From a checkpoint of a small transformer trained on Wikipedia: MLP 1024 SiLU, 7.67M parameters.
Each number is 128 + 24 x the weight over its row's rms, rounded and kept within 0 to 255. Layers, rows and columns count from 0. Numbers have three digits each. The size before them is the row's rms in percent of the matrix's.

# down: layer 5 MLP down (transposed), 1024x256, rms 0.0167, rows 66-92, columns 0-255
# up: layer 5 MLP up, 1024x256, rms 0.0144, rows 67-93, columns 0-255
down66 108:123082126106116137125134114143130086156145098110124153173140156160128119107065128150137093109120102128147125113095109135158123087135124135143117126140149109137102191062130147142115165111131122122141130131152141137101117125118129125126159122132101105125133135133100117110185133107117113160135143149080117097144133085116136086133156158101166105102085110103119086166128142121093149087124086108137131187095136165111131107134107149086129096134160149142160136086132157112096137103156102137115161160175146120124192132132143189105137124145135142173151138117149113126160092078145144139106164143171129137157115100110112132123127094179144147142165128106121133077108122126115104184123153143152108102108123132148169135156150093151125109136153118134140117127130108107111093120134114
up67 096:155168148166111094178151127108155149154169168140109161131151146129124125145129071174118153128142095129100146148119123141119120152105148145132138183089134135146129119127131158148197129146109118094115158151123152128148130122136139130132110081154122124105139134164131113101126103070125167140147105125164096092169142090127065131090108113115136151137142120121100129148127124120110117095146143070147132117149116084154128158142171117120150162152149093100105162093082136177112161119148183119157099121118127110084129073151143129063142135137143134125122141110147160099140150135149130079170149128116145128095148139153113134122115128151113120103110175127111149118109132132129171141151157095111131153139143090153137128127105138140118109117121129155131150130162142118080099150122097
down67 098:115097132105091145145158106110124114184111127145135102112055163154124123132160120074121142121107143130126127142096134089114111120156149154142133160141148151123130083120140120115136217104148121132131138150131107116117138141116117106103144128156126132120098107108122131143139147103202165081086137144149156144111117130109109126113149183162144133158088159123127102152138145150121119124121100124129118125176111116171119163118151108112128147111103096132134114125138135106116148084171110165150103097110134152122150120140117086128117107164127120176169104146105143158144118131094102123112130110116146174104087118091132182104137118102150149116117153173143109096140131190137123104120116139088119108079146133130136119142133094090099108086140094123143153103146157169129086120106133
up68 100:147143105143131130123131154126106152134133165181117137141102147110098151141136099139172101118112155109122094142135101113161136125085133087145160158146152131132129125100131123095194129150080151144120151117116106159172103082144142113130125124115113119189150123166107112175110107139109129141130122098080130170100095148134151097144135077145150134127130133111072114130099118092136130155135126138120109124137108154122143126135143138135136104143091096131103132153091127130109116106154116139145125119122119156116096145141165170087136149144110127142156101161082105168089129130158112160143103167071115110150100101105135097129083153108130093136108160080131132072126137152130122109125147144088169073091097107149138116085117119112116102081143128117128108093084169133134139095121131
down68 100:110145119086113137122135134123152180126123117119128151129079089141173117136148109159096140112121133168138121130123156098112126122124111141159151106098144118130122122160139141160103076127086113161101133084116151135125141130135133139130120134107093167108132126110169138126093169108143141090118069122112122130093140141143110157096143145129134134129121137162134143104145139146116134123131134148126097082155143128117141148145165120112166121084143141116117128171134141147118131126099150138128114129125108139121133108099124128109121154098143134138107142106087089120108129096150138128171155097072122113146107194136121148171117143159144114135138122124102096118083153137175128138126095129110126096179131138157125065066148131162153174083130175121024145116144165135185136136104123
up69 090:158142113100132103166096100113133130100114105143144111126139159131127120132114139071113161127152147127140091083122101195124139174087151139130116113142127085097132117126135113137143123121113123113124149105071135095113161097105121089150114123111098058117150141107131157161149140159125113099104155143131134158103132142123118111151105136094166149118128124124146116139124152132123130093152117129129132120136048140103141127108103160153139114104144183141152119117159145113116148109084153150112130135148123094137106133129081129097174133125107123112115121131120159170120115100141107125119127146176125089153154093148142102090140141077124150112106064128076108134112098117142112158104129082106077129110099153100137103150188164126112132147114137148120144162134121141135128192150159
down69 092:112118149130146108097120140150129143121114138126124137136143100107104128172146122093174079101145129120099212128161130140137159115068114127144142107127134143122165138103168113104150121146149121143134138120112121118119183123089138129141078129159179068152146137114129161129118134101133095123123110138123168136144145114144124115127097124137129133120153178111094110170087121071134139129137105135145122120161139082100126146094151102122105161115107144091150122151114112107104129146107127127081121158098099137117064122172081106130106166122106104065099114147131098143135101152153134160146106150147136148124138092108138117115172138121114145137168146138083147122081135122111101138136163120114092094165097103125113143086144124159161156105139156126155119142101117128122171152109112
up70 095:172131113166106146187135112124129122141153152105117141124137142164095113141136167143127121104135107091150116162100123118113145079128151135127130138061106078154124106115116141116078128167134107110144123155110138156145136129126159131132096151154131109150135145133155105126092142124122108088096110118094122083133138192181137181173145163126128171083143142134084130137091101091167171139105120140091104141091099142122141158086141106131150160123139121104134134116137142115154147120138106143121157132156146111126132123129180127142130105138115118152116087089143137104157096085140111107102137109142141122089187119100125103122156148155127188127138140102110099162131131106148144133099115106066138189155127129148115178126143137132154119125127122127131142114123094125147173125124099
down70 091:072133141108106111135133125157122105129124130142110135142122134120135112135178102125148161134118096145114120113171146151104107129112110147144143127154150125129110111116139159093126212119145103156123123163163113143130130131108108155155164131169108138165152175129066119090143157116136147130108129143091129145107081109119129125089150160089127120127119120087096117131152144147139122086139089085150140161153139211147109142088114125136132141114141129128138147108125114142111139198105142087091081111123155134124089128135111137145112103099141151146146149125143126132140070098144138123144151090155155176130113110139121149148103090138106139146119155124176140142138085156096109116122103155129061089154107063132104130137110116113094136131107125143114138141122102151130108118141080
up71 096:138121134115130071192128113108120129197134178103149155121119117131166095121144114111115130117147086099123132103133132122123120136172122167113126119111128075180136110090133160131144128092119143094138108133087155101108154130118128113108164122135133116148126116160130088100154124136117123123144174161141136120130137117117103138116139147130159129124144152130064108129124170123166087107125129052116108132138152119119117158118148152128141107149116096091134143108088126112140134140118117094157115152147127093096078078174109126134131078095128126100113143112168116134152143146124156086094191118161126135081156123132124163150094130195126090109107120117141125162129136096127145147128157126157117139149129128122085136150131164137125113126145117146130106184178163114121152119150112
down71 093:132112173130148102094147155115121172144084131112128104148137143158097155143142159051137160106145107144058173110118172130134107132108119150100143129088158165145153093131073082118110167098150102126114119125133142110125145145116135156103092139120146111129084117017089137136146117117167136083083148126136139138100100147129144135126111150150111156110096131122105184147148156095137114133178118121128112125133117157128139121106108133130092171129107108138140135119140152099110155113154132159095091104124163162142129140098152117146129111129126152106118121115136148129154138163099120129121118127148165125086106163129117130108123134083127101138120148157131175114152097166140146147121120134117125117136115091128159111150127111133129120143108068129172131140150127150162120113152130
up72 103:139122121149126117171119159132159124165120108134187158171101110120151127126137154154082105129117129120168103137130140137126125116174156181110134097099143059145112135115121128143098130109129129122137156111096124104123130149114157109123113121132125120129118178158115113116148143202147137163135128129139127111107154173113113121091141163098175116123123146143116108114112123124167105140129174065108129101147117127088138124146125127110164087175177087108186165110153127122107126100094094110145118115117181146128081102105128128172135129092132132143091159102136173118124158131115141086099135127161095127128162130134112137147154105104106148117166112116141163164156127098073161165094118095157118155128134111102136130131130145126113129134153100148129136171156141160135138105135135
down72 102:115131130132149070149120187128135143149105176143160125150100079138098162124112116135128158112103110119122111166093122157155100153095108173093146129145134128142131089142067104148139144122152124103089119141140123137150143131090105167118092172136136089124109151092102125136131112091126119107127140112147184144166126136135133121116119128164078144122114181116129160128119139107125171139121128095141110133120122139122131147136124125192104129150113121148179166109105119141120138117136125106115105102128128120113114128125125137114094112121107124143134102126134163147129130183118157141105103101164191097106134103109104099109082152105168084109080102166120158105174105147120121099132124132125141115151101103147138104164136113116068142198118110135100166158117127135139154091135121
up73 100:140095113135140092111131076089123168151142159142137131106125169103143133122154140109135096119141124151085130135163146146165130124131166144148168138147156164135114084146116125190116125159113172103103125134145108121112156120192165129112110117173148108132163152175138140152145111091090135115112154114097120134162119104156128138115137120130092126118135101086117136169120103164103119136108172110145138138115129174119138170151156142120114121120126177141103091102139158117142134173102094133133155130153140118132137159095145128141156130145133141154135094126084143185136078126114140151155149109127107095121074114120121147118110131161134115136122133153124088067109112157135126113182145155152137161079138118118130125101139122147147166105109135096123186089130148167119136089130151
down73 095:141122122099141144124156115139126117136142152148106117114114150109178126130173118106161132118133130141128163140103146121105156169144170140190167135110134123102107149126120134118128101122105130174114124137144093147120163131143157100121124121131056143150163131148159131139111126163150106146148190146134147124104163198113136114138147115089147080149138128090116139135119059137126134129113145159150102140153145124122115165098115129065121136134104142118103123101135131137147096144114124088096156146130137106124097107136163119151056135141090141136119136185147114132042128109103139133155139137136129121132090084160147147174099127124097125153132135085144138076113126117136135143073123114124138132143118128102102102076133096157148099081104128135096113115121145123130150132111108
up74 109:167129131191121141150113136125110155148157138117149157139109151114142121121114158179141117102109092125161116141118084133131120086071109124146113115115111087113112104097149096135200126130105116132159085116139154083140107145138102128093143130121098142095158159139138127120146115134158108185153144159120109158154140113146113129109141100140137148127140116122115098142164123138143161111119201092117078172143126118100104130113133076147126118088191123143100120107091132130130159115153157148100088122082145151125161120100148129111156154126115114107103173125154107108104113146082137112123120132110158145108145178119146120122153117161091068154146111121116151164139116143192150122114099159156126134152103083131119132128127142124161119139152142129126134135136125128116128097110088
down74 107:128162145119127114137114110128150161113121139158170105098119125124100138130106111135148161139116115148144141144172157122098112102162104141090158109192162131124087113108123116145098200132131123140120128148114147123146121095120131106125133177131147155104124104143127137138127131131132121128099100143117174157106120143132134109164166093167115094160161166105148058105115111123136117125126097093083104100110112149138106173075102127142103157135110091132147129159163141103118186105156158114124089107114141168085111152128117118112086129118117147153171151131089141138131135117133133126086136097151110146101134123104127161075137145160122153092099118177140128132145119177147129074093119120139122099103122143129142133134106108142096117126116112131105074104118136169154078141158153
up75 106:120121145156145094132153164119100164163163137079152119092054109105113132138124084146152125154174115163134124189127147144175131156137123115153122144134112163140124107112104181114160122094108166126113124089110093134140130144105123093122142104124146125149140118150146154136137161142113129154099136097120118103085109135128097122130130126127125117166109116124171136134134084142122119179094143109136104132155182119141143110125142128106147155111086104119141116138146126152073128138169138154174145127151148162119108107126151129118123111152146104098180119121114132111111141147092148093188093155149137114177136116178122120124120144172109110133139125106125087064112132150104103110159120143110129121088086142124172086138150147142136137149083142138130128093087112147143114105154117
down75 096:121124133133119088139178134144083140158129128167101137100098098176145153130150114138107171133109128147102187106123110078135128154129102134155161156118138128161111150166130170115129140103108125120162095113121147094140097096133091131114117126141121157131128111113171159164124166117136121137132111113175134130152110154186125150131131098114126094140099110127146120119143128128100153138113120148088086094127103118131124137126144106129103108118118152154079119115149130151173128140145104152090151142130094124165185143116123140125130114127107085069070129145135141172137169115146134109153123108158153148142110125088136181112114133106174143123167123141100139139139096099150104148103056109100180144168115147111126070127142119126117129104130144116070146135125149107150140151110127
up76 108:059121156120162115117083111123162095151150120170157155137120144139108104120130130134132157097112152177076130088161127148102133097119137129117158132107117080118125122141098150155099131122181128123100093109121119144109112105149164099112113110164119117143135108144090160162105132124151144137220140127128104119133127157149141159115112152168164107093137104098127128138151108110121086148133120125140100121100174130123141134085166167123117121168145133095190144159111085141147095112130123128122121118144117132117123103160124105148118137130108130143145127073126113135097101129168151085107114144150157096128147146168117098164132138135112150165131130119107162139134117107067157138126129115092172113140156142146143109115094116108100104115114125126117128132155127092080156166085132
down76 106:111126124140102116142112121143080108104139154108185113150100099123166100116082097142132136131109137134108128148097144097137102121108089169098107121125116089144112129141088144111146104091136094154102128132170159147160120175135101152164114145157131086151111147118156124142157134112128136100160149114092098124089133126127127153113131131104137157146122170113111115140103206138124149113123118146106106136106147161099131132153099135118122131098079138107147113108111137108125154116066128084126183118157113136133140133135129164122157138126163131126143100111156133149133155143148099157141127101127113086151117113158197138165147106101189139138137123112138143124116138121062122164100138156103089139077163118131140102103159125118107109142142108105109151147142170143102141060110130
up77 104:143142134136106137131100079100152152161177117138091126128123130156164142166164110152163117112134120093113145127079133132093122141107109151118117128135159171191120095116110155148120130151122142136086111174130147101140110109113107155100106126120094146126114139142115150194144145114118126137145111120123171119139070095125098149131135101140122164134129131115165102148171123161175135116124135140151158120173077088153143100161125153135145141123141135150100073126119170158092168141152146126126125113132136095150134111150128139110127152128154143081118115152137096147117135140127119115099129145133152139053132129158114105126174127155109193099154166133081120134089106159133146156117116150104120121089095142154145132115107136108138122146092127142134164118115050132140110128108131
down77 111:123126106106110133150138099129141101143114131153120104095133169143117143141179109135157112082134165138117111156134157094104148143158154096130107148124151125131118080082173097107133172153168155107125146157095087112107122142139101128139155114126139155151118130116096114103136144115112161174101118166131141131075138155125071135095122140128150116087149141127141055142115110144108148142117167119142132118132121147138151155130093102089168132133087092124129139166128134110117135119143103128116099121098100079076174135169114114106117131185114158121120145126111128143149169158110102116146130142146142156140119077095177157118129145168128145159097126127130156138134115120123143129107133095139092128092132146173133124158143116106096084140136120155074123107087151128161181131132117
up78 089:161161163157100157115117131124132105145114118091104075150124150112131177127153134118095132124151119119167130133098147127111123125124108142148176109134130117060120109141070075145119133132145111166140135147114149124134115133143120103174115163135097166134137172152097108095098132125134095176097105135157111171159088092138101121129153131138103094124128122125115146137139124161109159083113148140113127179134105078145130144138152102098125114108124092128120159111117160081121123132172136143130097116113109132142161121115131130167143124091116115100120126143142116109119180153102119127156120081096180158101175141141160167108100153097118092092159109163113104159164123142157106117134152173146090136101167126133150137098135144115134140126123132121134130094133136145078182124145141
down78 084:182174113083101131151124109102149133139128118135147085125176155130085119141103149128169105164102113141123125158139135162096140115129156132122141149119164167110114123140115131134122153145114155116143129153123112129172108099132110111086134132157146153095147109100134113103138079150127157139087093165131146144106104119127150109145160093154139098140170127078168153138119085121134148147100140100109111114128125113136130120110130092141110145142127138087133131141114134124162114178168157138156141135120130101076132151131117119131044133132107158136161160106155142068129133131120152078115137097177161145100123131077067122101123117117134130110109136158112133116143106164114175113125107147129119122127134101119117128135092133104134185130111101132133128113145183143084095174167129
up79 095:094112164139178134121135093137147125115155117156117104158148164078122157103135136124132122148176145170100136106145143169109133106152114111130157092151135159126133109114114112140106126130174139076145097104112111103122073096171121090135085138123148144141115113153121131157121156112095144156148123086144118158098153133115164148103166208153074073126119135090179104098085119141140110100121142164134130127117161126127120122108123124161120147118114183112120160171109154111143085150104131174104070168131172116128155120152126121154117154133112117134125141118111125113115140128139128157141152143117106093108142135142113152130152125083128109135122113147132151105090137135147117178158148121154131164137193121091153137149094150117128152141145143093128163143119133119124155134128137
down79 095:110133138082120135127089128113103127103141129131082154093191082144123135114094133156156105134167148073149114164117123147141126106146143153131130155154076110120159133149111142175101021111105164148152108151128158106166123131176138092132082102108103148150130126134123113115171133148084129155121207114103116088150126153139188123133141091126133123136117166113127114182098094118119127104096121145118133105110136145119116092125140125106140124118146130113114119110068128102138126134093122101121173126142132166130143129144143174133113115140091117092170166139150160166116116123102122075138151118148129131111123106119164113117122108145129101132107124109137165135123154107117148132124158144142136096096140131125137109114145132130134124104130117164141143109111165143108164102106128
up80 099:131130128133140117121151095134090109128137143079107121136161151111099149174108093105176133110101132145122120169153144136120157126114086151132207120162101129124101141110145167107124130161136127129113110111162115099129070103116118132135159125145118162121081120150120161147108145127123083115107095103121121163132104103115128125110148092154142113140134153118131129129099134091140124127138107112143121122137133146176145130143184172154123169195142135129088108133103167161132116075130123113118112151112104150119095136125094134133116153127166128122159123129132109098108119156116077141089115143114116075128144162152129102108173086130136130154131127197126156079114129104164167110180118170089156111127092128173109135091120129096117141130148137118124153162128089105138131149125118
down80 101:102128107126089142111147116098166107130136089145124112131165127153153099095105118141152094156094097150166148144090153069139188135148090124132117149105077113124103109084135124133111052120164134165142128146146140175150093144142107138129114095093164169147102138142100108119112131139109120099104102193108142116122128123155105144127140127164123143147151125187188123150138149135099144140101123128124130143177129139123173107151094118113116137119152114106144156155138142143112156149119118110098158111135138180136120081105187126102159106104148128118134098105120129127141168131153109093124139142095092104136161146126168124097126133132150126138138186103112113159129132124152116109114134120107150113126116144166134090153163142112105114131139093124097120081154153144148133102120113
up81 099:124131116152121102121123107074135092176125107106152143117158150121130102143120133144125126096107128146127104131124145158130116155127134153144140129179121096107136122097150145133160120136115116062135048124164126110108124134098113153119150116145091161090114089134101134137138146098111139139136126118141095148147149087090145143057125126099188096106131108148145139108166114104077119164116165125120127126122193149159118119120208155125108151153133102100118087111097136153125113164145191112163126117131113149156152132118158132104109118101096111178126148148145115145132139130100118101126114131130135112125180143153123090133157066153102088118162146109136125152113140094098127128125119153137139129149093095124108108127120129085157153126100127113125152139138110106080132106124141
down81 093:112115120099123123126143126137127133145122098125152112135112142150110156126104117129134143122135120149061163144155134090192122121141106146114130138116105117161132116099123127122140108122177109177162106107106169164158101135077117099116122141140132125132099104133146152144134073167145097103134133146135157160130122113105154110098138146106126098108084167096150091111161140150069117133092132133107113149164101130123144169147091101103098108163095153138146149143140174148094153157143167117090115110099160148127129187122175087126106140151165131162166116158121148131099151113127095137103133104154119105107169116060118179100120174105145139146118127128146124144151132130125127147129147130127159139106152149121172159155148108111145122112150092135093114130157155150147080110106132
up82 097:128133138133113143124140117114144117132143124105109139128125162125087136137101093122130142120148095090168101150128129092106142115108131162146153187102152162119118120097144116163139129097052123129124139135123152092157112111146143120153090116109100100122120144107145122139152139105090121147131118171161135165115136112163100141109110154152154134117146138115099154110089091098119116116143108143109136136122093103138150165141107136159080163153136122148145120101093168137163123148135179153092098153091109119165160097135111120103118169128098135134118100155140127145101124186137117092106125149151190136087117092152149069138132132106105103148080150191120096103112121092117091119143133144146104133176143091143130130147129127111150143147161137138125116141106132117149162191112077
down82 092:109131134117096108126136110107125168120131079174149102166154138136139097123133138084155106140125136107151162161152141160109127089092123103128168128129104166118111128110103121111111136130131140122161141113105192141102136144139146109133130150164164130138128129105126208095121101157072176114092148147133138151112110107162135065133169162110128129175151144129104100153136115155168130147143118134140136148154111153143136135123157137153152125156098127122065116118118179111120167120126118127151157098111145148147136149133111106135133148097141130146113176079103121091154125117089102130116101121114129122104157122101112134090120123105097173128108161138099115113088136170133107159125144146087118149127167142154126102127140115121084170084141108139104107103156125160148147154110177
up83 097:118132132053125133154128127067124119089126144111092107114131116137122149129123161106102125137139138127085088136101127111124132170148143121139109133145143143155117137120120111136171118113102144060098149114115076155114183136145146180161100105133138127119114104136137120179151084175164118129076157116094138165124128133145137108151104110082140130132140111136135140141127092161118165151143166133103144107157090129103124165167102159128145158112092158128090121119127101125070164114099157155108182142167084102122148164097093108110143127146141133107124084118116127158121104120093165138145124124120115114139089116078122137124117163139138145123087158156126074126126118155096114114130127111119078135127087157125144119118170149119135143145110112164134136130123108156129117095142143
down83 104:140119097155158142120141152140120104118125115144108106174110138113121139155148144089140127125108136106115196113135113142145135161136141103183116141067152141107141108158132143136157069143112157132114141115127091123106156063111151144141086136146141095154122145128149174131077139132149120147148151113213111126178167151110146105098153158120101111147134102136124123123153133102129106146137126125158132131128154107150135126099141136098117109145118128100122142129128107158130128146158124131104109148114113101133108168133118055122111165143123129080081108131129130123109117140120154142166124132102107152128138160117086144121116164104125149170161124124103146123088135128140103102111122105121159150167148150113100148132157175108140127112158164126135166098082088070106121187097109
up84 085:101156125096129134108105136178127136108170136133127127145140132123123122142113150142160117127066114138117160101159146137110149111133150153124104111089115098101110145132106143119147130132169109130101195070132054130102134176142109085124109112111150158127156113106100146147146126162143150128121142117100131174119143093121164106109123097098150119188146110140151142108169133129113122114116133183123106164118123147121115100148113111149134078095129112123138151140107101125138148090085102105109139116097158137082105124146086124088111142112133143088103073071100113109128136133112115091143117165120121099120085126104134142132127150131078077171114108107096137129096114161094114140128128150163135119168095119129126104108140101109109185098128139101128146155159136134136156132138142
down84 091:109145122195148122105153129106117136076151067158200139113142113103123129104119150100087097150137154133124113143135134138145134130149128143100095119113115114139087127126144124134162057121128132118145114100119145147147139089144140102168094104113120078132118109141130137175094114118113123113127151095161119169135152164118121118155134101128103135131131153165142128127098192115148132134107119113136115122113142097091128147155153092117096118109136106121166138166172064144112175157096112095172103121124089153140156108117109139126146134108119144113137126097094152143127151169120157154145133116114136103172133099138165152143123153115126093139186135115102162106133139128114117120100125162149114142136145129159100144140142168147137136180143205151121115115124133164109150136141161
up85 101:120116114143103169162087128131144105126120166102137105212118101144126090163174138097119111115118162117160143121139120083097139107096095152132151132107138115163140149071138168120112127132123139153126122138142124114162120141167173145108179153104128175087144109100096116108092115087110115087159121184151127122171158121149124135118161123115145164114133165133154118092160120093101141111130097148114163102139093155158133173168158178135120128159133115124094134094126160130118167109122136093145126091144113111141123122136114140129153121105184146138148110127116116160114154124125097129086109133147101164111155151113122100124149135157110133148124130157150143127161113106137148122110168120135144121188108121134137169128146097128119128093153139154129112151173140157158150107112152
down85 097:127116107147104120129176147108158127122131133111150101205140166126105133121117162141115110115135109134133106138140126102157123084133133111132121087124133138132139143066152136140106162146160129135108126124102129161074126160163117144124150166138148128109118141093105095110149102104133140110111107117096166150139148060114126113111093189097121095176117102124128129112143124175146134107178143116163155158152133132103123135140109131125130156119147102104130155142143160119144148159138131128144103109195154170120128092117168153078154116101156117146093094087122109094128118151122111135108120141081120131153113158112076152151109104147087112163114157090134155079129120131149120126108157110167136145116092140158095150189154116123142100161133105134146120094108143123156111108140114
up86 094:160136113124113098125146137147093126124095126108132140130157122133118134119118116128113113163130075113116139144098091109166128182095123148117113138114126147124125131139133133173195124148109117120125124124126094164146146152138111138117130157142147088130114142146125115108149093135077140111120106170155095137165169121107104133167144125102161126124143131148115142167125110165124129133122130144121132132117085111110150170156165068140160153138089093110111103110126095132105151107133161117170131123146087133142087109077130124093157151111155128145115131103104107057104109091107118091172122091115121131173106122071136195128118095111140101081137101131150083126130106178169159145198119161145118137128103105128101121115167130083163117129134116115139141123107128123126114149113116
down86 100:132142102122172140170138128104143103137112127194143136162090174121183121163133109121118121169117120111128148106102140113093156126176143129159101151132118180103103105120171119142157171094129159137128186128119055138129144081137112068078173113140110138146117089122121122148098134141141123130131115154151142121128101146118109135170155142147119108132123110083147142104107143138135087129140129134125157109130142076153121120098145130155118142132142100171152135135125144134127143142174105142139086120138147138124112124116138082158117141155150130121138122145140140150116100131123140095148095156115108119114101109097062143097137147100125099141143107180126078155134122154141092109134132083104139109151113177128146164142108134133142137111118143101051137124143088100126123135143144
up87 100:155125103159130111116112124095135135099136113137116133124151126085156203118141094115139159108121137123105155139112143120121121093153104153119147122132113160123127140124158140087130125184102103135116126159143106106086075086123140123117122123144127143118090137160161139122101145113102165113132079100111129127104164136123096152075107177137087145135117128103150094105100158102164104077156146127154136114102105141121115079118154129137130175144156134120082117148079137137145110134083136152135151129076160136112127107131136130106118152150147134090137195120149166129147132134130093115141153156160091132129161129136112117118138106147133068092104123087170099140111152135119093119149141109137129095134125153120128185131140132162152147114133129147126159088124156098104079139135184
down87 097:112125132088097151108109087118125155152143126098077142083187095126118100100157137150094111094127162109189120143122149139146140107178147116162131126139106136126137112111118102092116156122101149141175126152140167140125085126135140109139135162104139159159110114112095117142128144152188125117098151150145172113122085136131109131108097092121143113113124135144131115149097144102122139131114120120135144112150133136171117132163135156136139164112138132096097122093092153145104130063106103154122142116090146133102107146135179144140144128138105084162174094180111106147114139104111143106083141117161121170157108145137147105097130117151143110135106139128103114126137146058145111104114102168140143110133116139101137094115173115155113117125081199119144147123141146140156150141107133
up88 091:130113129169089121166157104086138169132148124148102108089196103162144155142139109193153099101143162105101124156127137091164132156145133183122139105104102118130140100095160146143184131120112146130113142100115123132105131128135144139142145132138113159074143158158143124167145104109154130139086171125110151122124116167134133125132139101104141104130111118157139164135145163141137185152099185062174142117132173130128099132184146109140175127143145095137115109114126135116120163119136128104124129113140078149134121153123117141212125102131127140122125127125138129177105074129109149113078152142123105095123108145161108135111160102125141149151123137134144102156111126101125151146132124154120119143132079136140116180158116134134145133124121119107126115157113134109118118086135130
down88 090:118113145122129145075152155118157093133125128149092123112076160081117156113108132143096189124097124123116137132109170099113146142113144157133127136092091137116113083122114126136121109136156136113105127139147116136168111144121095120179145127130160178157102101107117111151114107163140131097118132148154119187101142124102125125105149104104135125140121126128152123112146125156127109156136175150172107172150112135125111158103111083188130119124093091153132156133172110116155136101148144125122116129116134112122088159088145071127121152118067150134133113146104147165117140147151141142124134145154124094119125154128195106101073142120093125131153150128151111147136104103156118074120137099127154127110160089135117079134124110142132123109128142132118132147048147148168123140103083
up89 105:139142070147102126116124090097167109110123116124114107149191121121126120149161070124118114091095159106095126141126106120114124121144121149102154174092149149100115117128113137140150129169132125151139080129165126146182140113101162128071156138111084116099124139151102153147128083151081131138162101133104131153162161113106112147109115126161156147077132090130111133115128116126137099135172167113158100141137160143137123137139159119101104168149131100127119140105145121130104117092148167120128145120156172093132141164124129117105119123110107138171129124119175127119108167126174088117094117140131122120098157137152115093098169079129132080109161103160145141175113095095099135138084143124101151129108094127127130112113094093173165137121150119136127132106142141122115153119111096
down89 099:151089111117102146124102087113168123107138111107140138155081148119132148151091117159144137134108130160138098166107139092108099101136127146112137130106118123128079072073156118111125131091131126124107139154160154148153129127113100150133139168153152179159160113123132090113134141140133161114083170117120126116121158121087120129071122155086154142123134169121139112115100160160092159132140140137124117158171120173111102178140101134135112108097114127125151156127128152156110120132159108118139134124134125126108095113158167129085118149166159137188135122114114099126127096126136100140095095152171161083158099084100158167113108149101149156134096103132118108142143094108132120154164118138120103100107121179147142107123180111106120112105106125133107126087155135175136146145116158
up90 094:139137115174117125161158163173082145107113159092067132141188095173069116141135107138162128125126108135173101143117124085120143093117102153151142134091133138121126105110145160144129141126132047136127158135130162167159125118108137099141166120165112103089144142143135109093102092085071145102140108105137077171159136120129150142137119125157158141139124149138120112105076085094119163123117151114127118134102125102155122104148118112147153137158125147152153168115095110108147129118108148127165092111084138099147118106122132129128083112128111132113140113165113121110107146132157138107126097127139162166092139131151143117153138132121133085150122127122117125111138144118195136101136125125102159151111155084148135143092112132153135146081145137149127099103140150094145140141129097
down90 089:110151121143100125099178127094147151144105069170150099125169137127137120128118121125118166188108116126189117105118080107107101108099148147133130087149143131112098144106153147147144152123172123187130155178111113112156117141094129129133129119132126172134144113109156098078129141146087168107094087113088139133098132116140118125126126134102147117150089124140110105129147144140145102159162077132166153160169121174140137133133152156141164126120134131141122093116159133097152124166143152128180136117129120161144105099128127126100135096090156101180157116099132114091173097107111129079125163112128097148139084167135121104121103081115113122135149157158153112113129116138159134121118133153134151116118108136166171091114155095117130140105138148126121121120152150168115119157140140
up91 094:135106149154128106105140101135137132139144129126063091157146137112141090100148097063119091083139058128115123142139105077092117144151113151131131142097129163112127139120158125171088131116130089158129136157129133171111137145124136077124153158160151144141096114151125147119126116142169147112125069129147136125128095088135098152148125139137162104142101090135157114139101173139114124143130170146175140173146205117145137157138135121117097128087163135132133137090095134145117127139123088120126149157134092159104163125130140123141107109111101113114123097102129153111116140141169178080113128114122172130118134127143140168112112111184151106147143117145073116113118128085133134140142146141132147126124137093117121164142156115159127158092171119153126142139155105137119140124160098
down91 091:148112136145163136102154104109111126133143105117153083115150151098152146158115127131131114167105119150128109129100156130066102163112166134095147156136106138113098077133122136109157171166137171125126129153111104138202078171133141167133136110141123151154120114133138130150108115175122157126107138130137118074081122142144131130119153131110135100153125084122108137160065130129140185116183151105108094159112128169150114133145123095109095148105137128105103134128113101120131090142113115091187140096160152152137147154148168103139112096109127162154143133112144139121156147119142113110107128109140138154135106144108153145099097167094104118125099146130157138091140100099173178109113119090082106150077117133131134117141140162104162108123101137137102128105158138143150131129139118
up92 099:158127126128109121167117141127129103132110119159154129154120106066111090114093076124076104108104131122109152118121112128133105132104155135116160083140152155137115080104143120152175130172123196129109166117117063157129154152184136125092092142144178100099081158134119132100155135148101123108139102136146144133135156142118117119138176161174137104112141111119119095147121121115124150102138126138097164158123100137116125184141139122127111099124136112127101180135128124098138127122094068090095114129144194131107132115156181141126127166125100114163128128124135162159150133124160126106157115141130146132131137136120117124138113097142105133126142081135139144101129140151173131137163167127119135137147097094107142117093139141175139069123165116114134137118153151090132122140120150
down92 094:157149118116154123139116152082126127146125140113141161103118095131132128128108104123119129120109113128133084152127188180086184145131126186130175134133103127143126104100134152101143128115110137144158132125147112153099110146135144139126086147123128117164120127095119110125126132073145130127086158108141191096127098156155172146121090114136135133115149106171130133117076094142153152099124167136103108135132155089127117119113147135104130187138183102158138150090126131116110136108120086116137128084147124161115123098117104129145118099137182127123123142119125140153072102147116150133128103082147111164120129115102114132149133119125146140140080104151116119079129062147176151152156163100131128073173142144113141141092121148135173106104100140124121115116136151138181118146149150
up93 098:116147150124134103148118142150091113147150117118153143164078125107120065158149124128115100131113127151148101131111156142116121162169139098137120106165092140175127116138125162094076135118164162102173084118149048144140153124125114080121140128113118162115099144157139138129089060107137121100160082137127142136127100137107117084146154140122097131148114128115156131123153134157126153170121120192109125105152135102133117158119094159135148077131102117098106141143123154134124124126126097144132147096100135134102108096107146123126109128101156109120173131097132091121121115127130174128087127144144119116123152133143130136101138082189111126139160189128107150157138144130109109125080119130133169105150097112126162102127126146133140089094154133135126153146173148167171111144126126